Each number is 128 + 24 x the weight over its row's rms, rounded and kept within 0 to 255. Layers, rows and columns count from 0. Numbers have three digits each. The size before them is the row's rms in percent of the matrix's.

# gate: layer 5 MLP gate, 320x128, rms 0.067, rows 292-319, columns 0-127
# up: layer 5 MLP up, 320x128, rms 0.0606, rows 292-319, columns 0-127
# down: layer 5 MLP down (transposed), 320x128, rms 0.0605, rows 292-319, columns 0-127
gate292 102:152140128093097124121131103121122161119138050115122121111151154110123155107156109092136095099153130086119156110136121112103103132152125145077090124108134096136165110174136108106115143160103150154114118124131120126157166111122132121108113168128139125137133107112142131101109143137154085153163134116157111137132132125117150134127089136100179173102149095127118110055150151166142081124161
up292 107:132130120134102131135163119149083122160150147099140148114131106129168134145097128106059110134171126134086145136091155146149145149141144132129113155123154181134156111168169154140134172116147183140112106147120111105140125125079122101099144153111151143151103129170087141106113134125139129199128106109125136138118146123141136139106106112111131167111180076089172131137119128113126123124137
down292 107:136140151142141157143168161101129138111115116170117113106118099166133100103105139141118131146131149154144129121139155110121139118166167138092086099151178145157144123166170127120148167145149156157132150150101125135120131166079147115122111122145108189099091118129177175122168136093150100138134128103119131145105132146122133141147132155075137159117131108167063120152150102143113124125132
gate293 111:116160151146115135095104125156137099160164131139150129153150114135115118057088136125144142161162128163078135115117093130137134116148102130116143151110113186110119137143106129125108159094100125148082115149140114093134152148108093096117139188100144081130115156088122169120127107088105144103123099118090137174100130143117142102127145135141131136107137097116166171098103112130138157128133
up293 111:156158121114079128090144156107147096145164095114120081137127139157102135123092132106146136138144127158115127141132082114113096087150120099111133117153125120155134123104133144140149127117115136183165094152153127119107104148157115111117131118118165144108187184100127084097135135119141087124132095125140103151152128115169118142080189135118117136152134097124104115147160108168134167148100
down293 108:122121201158111120136110127125120100165160071137143113098138126171144104114150129129113074134124105076118138118097138131157135079180112109130110128152146149094140157129148116108140113126100141130094126088086137142120139111142094114122134168103112092143121144128151158150150137093139100132114136153124154143137155174142110153112121147091149163119142124189125117126181124151130088126144
gate294 097:150094105122141160190114145121114150156157163117140112117098137135136130108095152107148129126140150152122103093133155132135147092164109121170127097148107125147107108161109140092111105120153116156115104126163112143159116150098150076118125143110144121123158158093143163164136121128129161128157113124119183121115164165175125161129168133091118110085152168136096109137141142179134112111167
up294 096:120098117128154129130124090085131134116132130132112145136146118098140120158140098150096116120122122142135155118129152188165138151108111146128146159062118126114135111150082152152147102135142090126175137123103138130141170132156123132096154118144191158194136167114132113124088128094097147122127120139131142152122143149116087166144107089154188076118112111136135130150109122116135173117122
down294 100:141169115103133122146182124131108161148156127111105157089093107170114087120151128117150176144138142128123125176151138155142136120121118135162099119157130163144113104142118107127119108107154151189114128085158100091149112131089148132051098132146104159142149146130147137175118132170114107136171104127115138138153120137104101069138135108109127104107162142128138129111146153118126104119141
gate295 102:180138148100110094116139169146127089084153112120188138145125109121122152160175117115130121138132129127151129070079129147148117123122123160116182145163135128142100116124169121148166158180139148105127104093100094157139144123095113130090137119128142110135125148097119126164154102117121129121132158112118095177132133112086127099138082149128110113181143132151155105123119114122109153108114
up295 101:138103139131129134123116102129080126090112108088149106127084107149165136135138116202080116104111127135163107127094144095092091115123169118120122131113106111170062146142109140165137115124130140120146133151099119133102129134142156097097119093138142143141122164112119124175114159175145138124126148129157168112127157130117146129112060118159114143113123098127150153124137147150070127116136
down295 099:149130127143147132104114119089123099164113130152066101138154150098128132167144103107114091113117145118083133152150099139143132069168164126103141165136124139109145105098175129078145137091117100132140084136176121127148138151149133140140187128084095137139112097117124148145104116105097124102104141154127117105142171123134112125091159113113140159123163130145130170135122135150145142134082
gate296 087:129091137123150058141129074111149134122156189126154150077154156159142122109097144149106118110129144167165138167093104101170126141163121118103097155115156138087117148129112112114141135083127119141114117106140146107109143121083117130109163170105140124120096100102107102153122159139121136112112175118089105140111121133123129155108123139117122126109151165127142113125115091114136169100167
up296 099:113118122103111142136102177151163142220140099152128098169111115130109097131152129130103106097145130133107094129118118096112133131142149119121158091127142123137123135098133130139113093155136125173154116143083129122179123061168127166106114099152142127150104153094157099134101152120128144106124109086159167165087140109137110158141120150150134160109112129123144093156140134137134099122134
down296 095:144159136095167151132170156151124080110110152082134177098177158124155151108118109148160094158163127148155105109114114140162120138097091130149141103126096109136130111105150098127113156119136109090137113132102126106186134114145163147119121098105117101110120120146130155105140127108140105118093107115059091153135127116127124163132136119111091094121147105091087122099137138119100103135104
gate297 105:126157122137120099154106102106158097117141138142165131072115135117127125132145151136171110128125174113102107114112119097088106091143094166135113181094092159115147150144121147109138147136137151109104160130154123144173148117159113085124083149099128117104100112106164096130100133148176094158144116080162153107142106121102125078087141111133114130148102146121112125098134140150130116092150
up297 098:113137127120143125123111125086157127109099150101131100142129138100146084107108121100176091115124148088146109129125127141099079116135095161073071163123128138127103148163076109129154120157093112165135161123101119099165130133162144151121117162115125151136129128116132119090135150139125127118105112101116089145100147124121118160121187126125070171139130120147120134125118136132083139186156
down297 100:114103137130136104109164119130101159119132143143140119128140110130140193157123162129116180112168096151117115133121108194164148097133193138156145122116130136166140167085130130130141115138160144112080135133135127104122122139185132151108139145108154107145122140135097123155135169161126138194130118147106161116109153137117156117135123074150150166151127129120122156090126103094108112154122
gate298 101:131098139086067150159101120122150102136131113144161145145084134142141156153125157087180134131116140150117124135102114076142110124132141129159109156123071158160109139086141120105135129148130144095110144149137091115156151102121103137144112162108123110137139184122126160138120167108079090139162107132096146150119145143116155114137108133092133129087143160159123151150079144109160114104147
up298 099:148116132125151138104128138143170173138121186115133135097146153134158108095109135131144135093128129114126104104125129122108132083126151118104153133148161114116163155113086088171118142129087110152125137104109107112153174085109139120140086165138178113142166119106145136149135116140128182090179154153123107119126121086104124152113091123130101100145121142155125125151133079181133137088140
down298 100:080147157134122188080080166128128150131146155146100119131128113162106088162150137088148168139106131094148152115086100136179113146139158123095110143142079123146104108093106104119098128113126131181129135168144169116153103120120141112107155142131116147105169123135100162156107148149099130128125149123107148128108122138123153173124120105145149103130141161151109097114135109161133108109158
gate299 096:109064168108090155150134139121135150157154142133126097158078133098096140125145144089095147097137115154090146133141107124113116144047157115124126103147130136098111126134122124110097149101127098094129128128079122115157132126132101127123115125131150107091096085109126118090132138111171120135097135112138120119148100173164142164169157121103131133131095107104083140140128164159112136102107
up299 098:156138122078128157127157117110113154097107154138112163170135150131159117119198086145124099129111098130126101109146151136165122139125139096120124133131136152154159130114171091128082108189118104106110139118105148152120113118097119115126111139137127120145137160161123125115144106164116180098148134092150133126086106166136122083113128147139125147166107167152106153168137140125151161161084
down299 098:135082155147129138111114099115126135124125135144142143148119160112147126151097115102150148134112117170112179159144141127155119101149180089135146146159116157096137130133101131119103110102095135149139146106118158080155150118100107118113150142128160121134116116142131106126104140150096152076142133100121076109102116137105165126102172113128090135095167167135161077090117142138182111078149
gate300 099:131095129117125150108157111109168127094142156131143136139139128155128135130127119126128073185148121146124133116137107114099137122089157135113162123147129135141128108108153133089149155140103133086124151077103138121108150120141117144102147134159162109098112144150120182127108122107158144136132154175156059114103089192168124141178095134087116097149097098148126174148127146142121143129132
up300 101:193114141107163147146150111113095147118145147160124159133083180116089129124138108091119130141151056089117154130144148115120153115122110135110153141143121137127141155113148115121136110133135101122062150113193130140105109148154177126121124168125166104128148176112129160151129140140141144152138114135095106133135125174128116140100133122110154113107083162147161149152116100115114154123109
down300 100:121128112146151145129078119136095152125105135151126125144127171129145122093159106116117155141094124115164086101136165164138115154148116109134134135094133143105109128143120136122110095132124117126093200186119125113147150103150136136186123151102084175086108128126113147125101122103163110118149117086083154093149129156148139148144130156152121171137090175157126088109109112136139111118147
gate301 111:132150166100113133147096111120122172077121115142134089082121121128143111088145128137124119141069164139110115074137154094133104098146109179158152111097089131140139113155111173061112123124132098103127106093117132153126123106099130092118159118110124136118130108128107100106109113117136118110131155159140118114061122151129167101152112105173120123112123115117126108178120120118151123091127
up301 102:161133099131099111095112146148121105174105097154103129152101137094128117142154161098096150135114160158144146120125139101096131143084140104125127133088106127154138112087086097092121123155150135112094115133116098113102106155139115142098172163128113164144114103136104118102117136149131091118114088138131122146165137062143133098129169137165147141149153129175150181115162141093146142116139
down301 105:158098125142166152127081133126121118153156146171128120136107140109129184168157181092179125135117133155106090141132099115113101156131139141122113104142117150123200160117101121073113124145093160138123119091124119073126122158166135125140118117126139200104114158157109099120131137125129083127112128101124131132159147113165140132149146125136153143137129133126107111081121144121123127170116
gate302 096:173141121123085142120187143118156098110161128104163116134127138123129130120140121136117105139128118138056135112157137156146136133119129126140112109149122151109161134075130128169148130101123112127106075089162132155134113081093113172114111067150140133114166135140092093100117121116138135092155168113142094138137122142113142126072146116174127124152154143141145163154108153157126104116093
up302 084:107109120104191152139098094153136132161109144144121137102181120093146125120109129129136143136168150132128152096125149109187123112132080114117131085134132150183098160114165129111126139166114138106102163133128119114143076121118132126142171112131120122091126152162141133139170179103118144087124122136087146144097114099123114132131129110124138123155123146126092123100141134086123135206122
down302 086:108090145152109135072110132170115126139087138103111122102092104117147131152135136158137138102119122109122104109141107118124152145120118111142142126161147074146065226191137140105127130109157145135125113141134150127127120170128139104126115142117142125128114147067131112108064144138126131107108133142090149135112111184112089116143160132124102114160126123132123112117123124139131112118175
gate303 099:143122157107147150140104153115154098157139114117179075129099110186100119162125123109100132140112177145165101150127128150095125140133120095185156119151100128118128126116127133119143106112096139129166149118171096128130146123081145129114134085119154159106102119103127130122118119105143127130128133152159129101102082123168135116108102112100129080121118093138114105152164123163139183086092
up303 092:148085098158151179148131138137151099114132134124162108122143108100159141119144116149161147152135145123085083112066123085097172114133090153164148135115153165169180125115116125150101114089125134132097098110116125092120157113108121139120123108108131134131098139168132182142118143124126144111115144150108147142097150118125124150122096091147137126140095130130142150069117115105100088086143
down303 095:177094160152123133141146114150104155118087160141113103127104125101108099189153135128120108152127107092111137139094119127073101080184104125151137084137099136144103127125121131181129108120130100147101122149147116109140155106081141097107088170115099096123142125132134126126104108123146130118150118095121126151120104115108159100114146149095072130127118157134147131177132113132105131145080
gate304 090:120117121078130106174112178136144108143144129155166115123129121109168123136110151157153148142075124121146098131100096143151150129130142126125110132091104114159138155118131116112121131134188138117166113124083128166161109119110104125099148098114106154134147125129080154159116085091148166122144189085092082117102124111141109135074119122130122118126150125088164091115145125133112126107104
up304 095:127146121115132113123121151162081136099112097163158096097099180104134126164087124120134149130138114132141127110148102146163140136127150146090130158131104141108144149117117141140106110130139136087138089110085127172089133130140119084121149114117142151086161114118136139187176142116138134173110140113123094133137100098127123089079180145123163138163160162136165118086156145137140121150117
down304 093:124119110154134114119086123140139151160156112107119105091128114132094156123146134137090150117089155127144148154140148140117112116121113144157147111120126171099154112128116113130157110146093096116088156153105090160151089123094122126146121136107162157147124125075155079119107095142171123083120126094124128113161123137141138163170083100081074126133120124121090070105114104119165133128126
gate305 098:095131149147133131081143134132161133113136126155120179098118141092095107096147165103124156136125090135113130151116116100149113131159165115111143107173104148112106168133108115141138199135109112106147132133155130121189126125074103131149095180125158149118104131110105137154120106091140088149194116136125109112147134104153136134144135145111095075114134146112088129123145114116127136159144
up305 104:142136167116137172114175163090126153094127127145105138089145149103105146088129139101127137138118091119137119105146087113166111125120141140127164086159078146093138108140109117111155088141101089143164112139147110090141124134148077112114134128129133101147087116100139130121141117088144141129125123178135110161124151134168141131137128096152076094093166135135102110169135138077148139114119
down305 106:135140146154143110098130127129096123144157142147109160086136134134133111093151084123137154152139139133122163130157139145180131112177142107143124124096122142093083097137109098111083144092072110098116144094150075066132153123158117127129162156150150110110129159100122156117173137094154105135153157141158128132150152092142157146136111106145114132135146158131122118148097095147120092161142
gate306 094:137118171145093142089127127147154095106051089155126121179119131099130143141162132161095104144105133125126109111122104112123128139109205115116139117112165132123146141148106134124094108128135086111089121120107134146093114152098106102155152123151085119173121162132117077107110127112140095131151122153117159156102134105166091100162126153117131090128140100146117102147149133131147143150137
up306 098:134117138139110150123120090124171138156132099112117118155089132139147113152111096150100125144117122153128115130120149101139117134128085169154168149115160153140147145116142147157139099177111151090118099115142133143151130104117137132145101117107125120146155073158132147138136124132107133073121136153139160128098116123098178122123068100152132102202107187114123173129124152135120086103087
down306 097:119127145139148111123118140135139130168196140123103155144150127132133146140112097081135124116114131131102102120112121193145178093142136129082103102152109180142152114130126114101125120109128116109152150131164115109117171153175157125105167156145167105110117112114139133108132108163129090131156137135103120093161166140134180110107179067130142158115126135109118150146111129121175126113128
gate307 105:100115134150096136112122130147149112093147103122126112137127099167101143136150144139138090095149117165116170160117085131120163100146155125149145123134127087176123112154113110084137182159125169125116102111154120092135114111098134119124133132137178083122132138124132102089128132122175083166165135147159125126107079155177154132135115118118122159137116112110154147114153147146143173117177
up307 100:124122116112118099113102105105159122117099074148153135115129085108162087144141072120120181122135131136148124118146118133152105130099100151120151171113126098116111153105185134168125136112112115145150120132154112098149106134146113163123072111134140109163103109128139172117110145104179146102152111161180129123135168118099126092099132118062133135120115143118113106137141160149152098134102
down307 098:121153163131103128171155171128170093149146163105155179095142102182134136144165150131145125109143133113095146142161171140127103121125132156091097091126121114115120095118121108142128139140157172082101109130134120105143138142116121096180126102128100115116172144114103080130096131148139130166152113126150140103134144168106143102123143148144132122144123160102156127124167160135068150128105
gate308 090:114085132111124143099151105157133129126094095076145065166136097108121157148128137071128135145092120112140132124114113138091103073102117136132128156116101164095116127121104145158124149134112144125140094167118133189155133149175124166102137146081101155150161114116108084106144170151144127099113120094160137119123122112096105131134125141132107149132170122153119154137108132161131150133109
up308 093:143167115133101128113090157137115130150121118120118173121165198107133123114108114103141163116137090125128123111085104150075162159123125089111136101131129120177140107133180109135147118158123160172128159149063141127111114099141115147094063131140137111120154119144127124108134116156114163102129138118086111146136137140107141099131134081129103130117110135170123134154125151117162173140109
down308 096:103145138123109098125149144100105085154112101119177145137115124143093173138143134092136133112086127138151145129121125116125100135138117114147135129170120119134148073166133130098111100095109120136150132108143095122092139159099093098088136119132136112153171152098108186154107132169114159135123153124176145163105127135142122142058126128112137143150126172120172104160143117183123128135103
gate309 109:147138087124101147123110137114134101118132099065139084148107157180118153122129117105131133153123073125180151126109104099164073131140166101177132147117102160109123119128104108110114129152148121130098126141133137140111117107088116147146147140142155147110150102128078112135132094117147172130136088130141121152127097111125135093143150100140082158142151075104145125122120138086177116143120
up309 100:157112089104086103124131145134173047162112135122109124141136144142161076118098171161135139102089124102109137151136110175112112116117112099128116132138173141160097131108129087126145146118126139136101152165092117100125147157111147103118185154146113144128135176087115141154136110126148131152138135166124138147129103145158107143141098152133148118117134097131165105118146127111183120121103
down309 102:140147189168154121110126117106119144141124143096162163100118136129173151092108151159133105181145129099133124096119101136153098105134155144184120150109124130130079142108159114129112143127118153146177154144154127137097107164148118083146102099095140116087130174124136107129133167128125104091123161116141156105133159082142120152146115167124175125102150137150131140161126103145124134145150
gate310 107:128116115119133169149102144118115174094151135119120151087132126143160122106126147105127121162081134154123173118112169120131095110081153122156102131106109118135140109172127112101133116116164101143152095125141134125151112109122087084119171121139159126112163133155152080131120136147147100118130139125155111099143121138162189077192120131171138127070130133105110149151159140137139138117157
up310 103:160110131140141164161103136151145119146081140104138144110126129146134111150125115163154161152120138086160122116177147124134116116161091171109134089105110186102127145098171127100116131127138134138124129167111145155077093149134123077172171120100109165095111165111159145146096147128118119146107130111130137130089139124105122091158144120179140117129135128108178146149127167150120144147119
down310 103:127150098108152111090127110143137154162150151138111104148082100131122127138117147142113107156136103151128072112083139115145146117133149159109171132162172137103082101115140123123138181137102094146104113102136137080076091105122130131103102141089133121140104139107120158155116114087100122142109120132116146147081116107157118128168123084133118137161108087139085139151136109174116096128116
gate311 100:124113116121152148142143111109179145112148077102156120143128115155135150146144091144079106175104140120194140116156155170160088149080105098137136142093115130095150162144119083179128132130141113138102115127132105163166131126109141093086140125145123121131155112125150103120085091138121134115167137120106120163100096135142133091109136099138101105160122123144110147141147102164143116107110
up311 099:099132105140136142147116112126116136136109137134114151109155139090128150144091136100126170162114095112149154161122116194112104137157117108139104089166115081121084109143167143124159089128159149164153153113132094130130157104133133115132115127169115127105123067107134136122133121146108092133068132102119158136129128161095129182119154152119120093122073125146120112118144148134092176133152
down311 103:085169133128102113138130116106094112118128121125114144140156104113144201152098130153107151116136135156134168115085132085142139162131130142115154081142124147142064145190116136128115105133141149128116149117107146120142115132165125187112140179103104126114147082099126133142089117130142113145110132112140117170175180110098119168137112148119126114136103175121133129109130125119107139140088
gate312 087:157074118142173182126132144114095106109138141150121131118100114129120137136125115138097111178123083143091151099110094090175120153109128139125163134122128147166106123096143137142147086116145119116135123113132140091106175095111117161142109177145103115166109175116146137201121169097120146116140125144115155146092181146117099120121116114147137117130129152146154167135109140108133117133150
up312 093:119181101107138149165122123107137144170154162127156143078136132140167154117108148144141121178126124073107179124072130115145173155126116155167101090099090109147175137138135118120117105099157163084126101107097137143107117146099132123135151143102107170110120141118117173112116158166117115142105125138119169135148125136149115134123139107164125130110139087115131173131135150142150109139145
down312 094:118118089112086158114137154124103137144124136135156133112167116123062117097149188129141124113126122130098104111160101123113140120082135121172153116133104132104139149080099080099120100176140126194130155099101191163134108125143137114118118107104149113128134161129121131115116126162094134163128149093081130132082131122135128122138085129110115130117081168124122097139135124108121128116138
gate313 093:153087123079134161128102154076131132148114117114159127155116129160123137132153138144110109133124147139142143155181135136134166132163113148131141144103132116133135150133141143180149118137118106115146119120154110121148158077149131162091106125114197131118123123105075133112099113087133188138131159102099112154143091110096079120123163101126117097112149112079100137132092104134121116131170
up313 097:107188134163112145108085114168124144099122092139115135094142146101127142111132125108111102118132142113104118103058095100091082094109149107121087116143149125127088138146113116081098141131181107164125134147092165157128076133099119125131123123157106140132132123144164100101115148153161108101157109159141102101119113120128148100149109152152120167123123102141132154147146151150129140146093
down313 100:115083144082118143095133116156129128138104062111131137128111155130107122159136065153128097130112121096133131137089168116140100145139131113129131139096114143129122176144137083101133149140133079132139099153120138091145124092144136139109088147122166110151164120163077138126111134158163103133152141139102072121117123147138122096131137118144133132133149091144086101180082116115139169133146
gate314 092:136123076092139084110094139142146150154139139159101150149099157153128138111121139157125137156148131104129118096152127088080120143156151115109082132157134149175134120148148102112116105187129143128097153137120092126133161105117137154113131099124122105122146157119134154119086157139151130099182147106149128107109113154109154104139088137150101125096189149125157125122132115129179112183117
up314 102:092097143137121153113114135104169142137091125107143099134131123115161113136182149139130103145123115113091125159096144127092144124131106156107083125168125127120120104154125143133159155172154095112078111140164134124163090108129129137125084111094116140177132080165071100142100112159159160156120108129109166143163149135119119140105115096103108159145109105142121126146106077118110134104119
down314 101:143095128146125132116093105098163115161102133159106123104095107136128137161132124117132164133123091123121170120148121113147109130120154155132126089145122113154108109196128107125126136120142139107144152119099162137139117137115151065112106173108141144108169119128106142093099146146182074131123135148100129167110099107166128133095149113128116138179158134074087143161152125089094148125120
gate315 088:146108094143146155124121116105152142169153105137156152155144142155175152124139118130128200187134116114142144116131103097131141116158079145148133103172148122121115132153113107125141089152111112113082102181133124094114134105137105127135118108130191124149175162127130141121131140150127149159136112153091150166099151145124124101103143103144147122117130171113128153144098125156132101186119
up315 093:104124106118111143112140123111095190121180134145144119107089097133107116140058139144122095106102111160095128129129125126130142091141142141135163148127095122128162165087115061116147100119133142093118116128136111118126127166127126104126159145136113123133089163160101158178101134147115150078140120189163143135134119113146146128122136115157143120133147156140139140147105136131163165100177
down315 096:147123116145127121114102116087112187151117109103088128105065127088155117090112130125157086146116136128123076064105125133116151126098140136114140157091135142109134125106144136144102139145139154126104123126143099159110102142114159162092117148110127122154121071069122133123092162129098178141138137142132131119143092106118102122117122147095121103140113137132126073112119123159120096133076
gate316 103:131137123123116139109133113154163132103157097140171118137142092122098152166126087131111139108147133174119107124117153137131140078133113120119115110146129112087123146147090149145115077156075078135117130075151110125127178123154162163084108126130205139121114150147111127105111142131123172120139152158140142141090088144092137116098145111118135172124111114133107124146133124165129160096140
up316 105:136113131158151148151148155141084133124114151171117146146116111136111135101138118149121138104086122170127130083135152124133122142180141114111160128161140130133108114093108101098130136110115161091131082114137118171121138160097123118138155079126120124073087132148155125141132132131150114123111185146085125117187157098112160153076120134103130122121184088109131106157161111109133105106124
down316 102:133107101140100146115119170126135121101122170119120130146112102090146104115136189118129056116096127133148142125133163116137136091182129118081121109118144159147090089103131124117145073112081156108101100113074119138139149141119159104140095124146110135141124127123110173122145127106170124121111115167153081119125120142133134156087136156125149135096119109114124109127167106148170119094114
gate317 107:154076126122123141140154134146134159166115120134167137112096141122140131157167175135108133136080090141147073103101133103123106137131134109135148151158116152191122092119144132133109187154167126099165086160114099100133097153114075098118106110165139138122129132110124162131143185126119123127125136133153120104113154115162144110120102116128137075108107103137139136152091126106140143126155
up317 103:105129155085137062141138144135108147109182113121133097117114099145138148131136123134085121129132137122124144155097098110161111089159159131116146157151144122148176090136159112166132146097155161099121132114106109153143113087095137110112140130125125173123087084100142113174125100121096169133142101128130151130131108139153122094108104153146106151126091087094155179122117148113125111094103
down317 102:158143093122095183072111137094166115156104159173147137155140160104128119099147134099108119129165150137129143134121117113162131120163118137136133060158102103122121114117104157132115085140123128133115118132148142113119133155136115135148163103133105078175131116127135127091120136154104096152126092150132097173126158140105134105129125118112108175123157132089128175121139093106119181155155
gate318 102:130140137113107132145135153121100089118148162135134125137135126119107122124135146093132163136118128126099112100141084134178103147121122137168116131181114126179092064132104129104129159107152091093117147082155120138110139157078108183139187115098115167113127139119100153123111130151156114184156130144136121128130116159192111112119131142130089112121132109157089128130128149147142104154135
up318 108:078124105138115099111138106113081120126148114144127146124151110110120119143173152112091118134139147173143117128159145130145157130132134101164140092119155144138141116126130125156124109158109114152164116063147143074179122112123133137143118113149118110140143081164094133149108060099136134118115129143158134103155142162130167118130181128177076084105126142095141122110122138144114137085122
down318 110:072134139136119123083118119176153143161119132143126142107128141116139164121145127102159149149142133142117140124092110152166142132126127090144098167129090111103143100149102137129147157103132128136144127091114134119144128095111119132151143189149135095092143154146100160084125121155174133128106152096156096111129099143164156114098167116097138126108180108165062141114128125140123179131148
gate319 103:156106154123119134102127135133152207125131136127112088158124147135110125110112097159167127147136125151100117164147087119103114087105123141114136101136113111080106150148137116117124101131129069183169086154140153143126100109134085130090105097123106130136136098119093100122119143137119138124135189104118106130090105115116122159123157118148138093128111115073108091134145135128100156158156
up319 111:119111138076131085148126143104143101143106116097117159121157159103094117106126181122142120099119106125163115102102121114122121131139092081158111166176080116132100137140074154125154095116109117117155124109177141124143150131150128082156105115141139134138141105162132143153093087110132127124134091108155068129154126129134131130103127154136088159112089098130072148121148147123113149146125
down319 107:122160127091089157120089130110151149171116113109130097095128111122121146108102122133159136094125176162079103138137157124165114163158124090099116105080123126148137126145120111126126155143117101125099113127125106092181117111121105131148106142095112118101155157120126113133099164170139145108194122089119108160109145136100154118131123133104105163154093177088096108134149148145122136129162